{"n_head": 3, "rope_fraction": 0.25, "parallel_block": true, "lr": 0.00213, "schedule": "wsd", "batch_tokens": 16384, "steps": 5912}
Each number is 50 + 12 x the weight over its row's rms, rounded and kept within 0 to 99. Layers, rows and columns count from 0. The size before them is the row's rms in percent of the matrix's.

# v: layer 8 attention value, 96x96, rms 0.0879, rows 0-6, columns 0-95
# o: layer 8 attention output (transposed), 96x96, rms 0.0745, rows 0-6, columns 0-95
v0 091:50 52 44 78 42 66 54 55 53 53 50 39 47 55 67 30 65 52 77 55 57 29 25 60 65 51 40 40 42 56 38 66 50 41 57 53 54 44 64 59 43 40 53 68 34 45 56 54 66 51 59 54 40 45 80 44 51 58 52 59 54 29 39 55 46 37 50 52 50 62 62 68 55 42 30 54 45 53 47 43 50 88 53 42 55 55 48 23 32 60 28 47 46 32 34 45
o0 087:48 46 40 53 38 61 69 50 25 43 55 53 68 64 47 52 67 70 43 53 52 41 59 49 21 61 48 66 71 59 38 55 59 31 33 59 42 55 63 49 47 61 44 52 67 50 34 44 61 36 30 55 52 42 53 48 48 63 45 70 45 49 53 67 61 71 44 55 42 22 50 54 45 41 52 49 36 28 58 29 45 43 43 54 52 47 53 33 47 19 66 53 65 74 38 57
v1 089:55 65 78 77 44 27 43 51 47 34 67 75 52 26 42 49 46 45 37 64 38 51 53 45 45 63 44 53 60 46 46 52 58 53 67 61 51 28 56 51 64 59 48 37 39 56 28 61 41 52 17 59 58 44 52 63 44 48 52 31 58 42 49 60 41 56 57 54 42 56 33 44 68 31 60 59 65 64 33 39 35 50 63 41 73 52 44 55 42 42 60 45 41 56 70 47
o1 087:64 59 54 53 64 57 60 36 57 64 64 37 41 66 41 75 61 49 63 38 45 64 64 43 34 51 32 58 45 65 40 70 57 69 47 37 47 28 53 50 68 45 52 50 49 41 73 25 53 57 56 68 51 50 58 24 42 26 56 53 44 65 60 32 74 39 54 37 46 47 52 52 39 32 64 45 41 36 38 48 34 60 55 56 42 36 42 63 51 44 54 52 54 25 42 37
v2 078:35 57 76 38 59 68 66 41 56 53 63 42 61 42 64 31 64 51 63 47 44 33 40 66 58 45 36 59 38 44 53 61 37 45 47 35 43 46 48 60 57 45 67 74 45 65 64 60 62 40 70 60 53 45 46 41 45 53 18 42 41 45 55 46 57 42 54 42 36 58 59 70 60 45 31 59 61 45 27 57 66 60 61 48 50 14 54 32 35 66 50 41 55 43 42 51
o2 079:45 65 39 52 50 58 34 57 45 42 31 41 65 69 32 59 49 56 55 66 56 35 42 49 26 52 43 38 65 41 72 55 47 43 40 53 38 71 70 59 62 42 40 46 57 51 23 57 57 61 38 55 54 41 53 61 51 51 40 85 43 64 64 54 45 63 45 35 55 19 65 51 49 33 17 38 28 60 45 43 45 45 51 58 56 47 48 40 68 47 56 56 53 64 51 52
v3 093:47 73 38 57 51 44 27 60 65 47 65 72 49 54 38 49 55 56 43 20 77 30 47 47 56 43 59 49 56 49 76 79 43 62 35 40 57 64 45 48 41 64 34 49 57 32 34 63 49 50 52 68 38 38 61 39 42 58 46 64 39 38 56 44 67 43 34 61 51 58 41 66 58 65 44 49 43 44 45 68 80 37 63 49 50 49 48 37 62 45 50 38 55 54 62 48
o3 093:48 58 68 68 85 50 13 47 46 39 43 59 68 49 55 47 23 47 56 53 24 39 55 48 60 52 59 30 51 50 35 55 50 62 58 54 61 61 44 55 50 69 32 54 49 53 41 44 52 34 59 29 57 38 52 63 57 72 40 71 64 52 62 46 43 40 40 51 31 25 36 45 58 55 73 53 56 40 58 49 67 55 43 47 38 36 48 44 34 46 41 54 41 50 57 56
v4 103:45 44 49 64 46 61 34 45 69 54 43 76 46 46 43 43 30 60 47 55 33 37 36 59 40 50 61 47 28 38 33 51 42 48 66 45 45 45 51 52 78 44 50 60 58 66 30 67 48 47 45 58 52 35 45 69 35 77 61 46 40 73 42 49 59 61 68 54 49 42 31 40 67 46 38 61 51 54 76 38 64 60 70 45 38 41 50 47 41 44 39 29 57 30 58 47
o4 110:59 48 67 59 72 58 58 36 55 57 51 65 81 31 33 41 64 52 61 63 49 72 56 54 29 37 44 51 36 60 64 49 43 64 34 55 48 28 64 62 41 54 64 31 72 49 49 20 47 51 59 42 45 51 64 48 32 39 47 71 44 53 55 49 44 47 44 39 36 35 40 53 59 39 58 49 44 24 38 46 45 69 69 40 60 62 42 31 54 44 46 49 65 58 53 46
v5 084:58 58 67 46 51 41 49 45 26 41 74 65 53 26 53 49 31 44 60 38 57 64 46 29 36 67 34 59 68 44 51 58 65 41 62 50 50 27 72 43 53 56 50 58 65 51 16 64 65 41 68 45 50 41 25 33 69 72 62 44 38 68 47 46 46 48 47 45 38 57 48 67 45 52 47 59 51 55 35 64 45 51 47 60 58 63 48 34 44 55 66 53 51 54 61 58
o5 089:55 78 46 68 52 55 42 37 47 59 61 13 47 48 61 67 52 36 48 56 64 60 43 43 38 41 43 44 61 39 67 54 54 57 71 30 56 51 32 35 77 42 34 60 48 48 71 39 60 53 46 46 18 46 35 38 42 49 70 61 63 66 54 45 60 51 48 47 28 31 59 66 39 33 58 55 53 52 61 53 49 53 57 42 58 53 33 38 52 53 60 48 45 44 66 52
v6 089:51 32 59 35 69 53 56 35 44 63 24 67 40 62 66 42 34 39 54 48 48 46 50 54 47 43 52 48 46 47 49 54 40 35 70 53 44 47 72 44 36 46 64 69 69 46 84 57 74 47 52 44 50 29 47 69 53 66 57 62 44 59 42 53 65 46 23 39 56 40 78 61 55 61 26 49 32 59 49 59 56 49 43 53 55 67 43 61 45 47 46 39 54 33 54 43
o6 089:68 70 37 58 65 57 59 54 47 48 42 49 54 43 47 40 61 44 33 59 66 51 53 55 56 59 35 71 44 57 50 50 43 17 56 45 49 41 42 56 39 36 55 50 64 63 46 58 59 56 43 36 16 44 32 64 45 50 37 57 50 58 37 39 36 61 29 37 67 15 60 62 61 75 37 53 39 57 55 70 54 44 50 44 60 66 49 29 43 44 50 43 41 68 59 45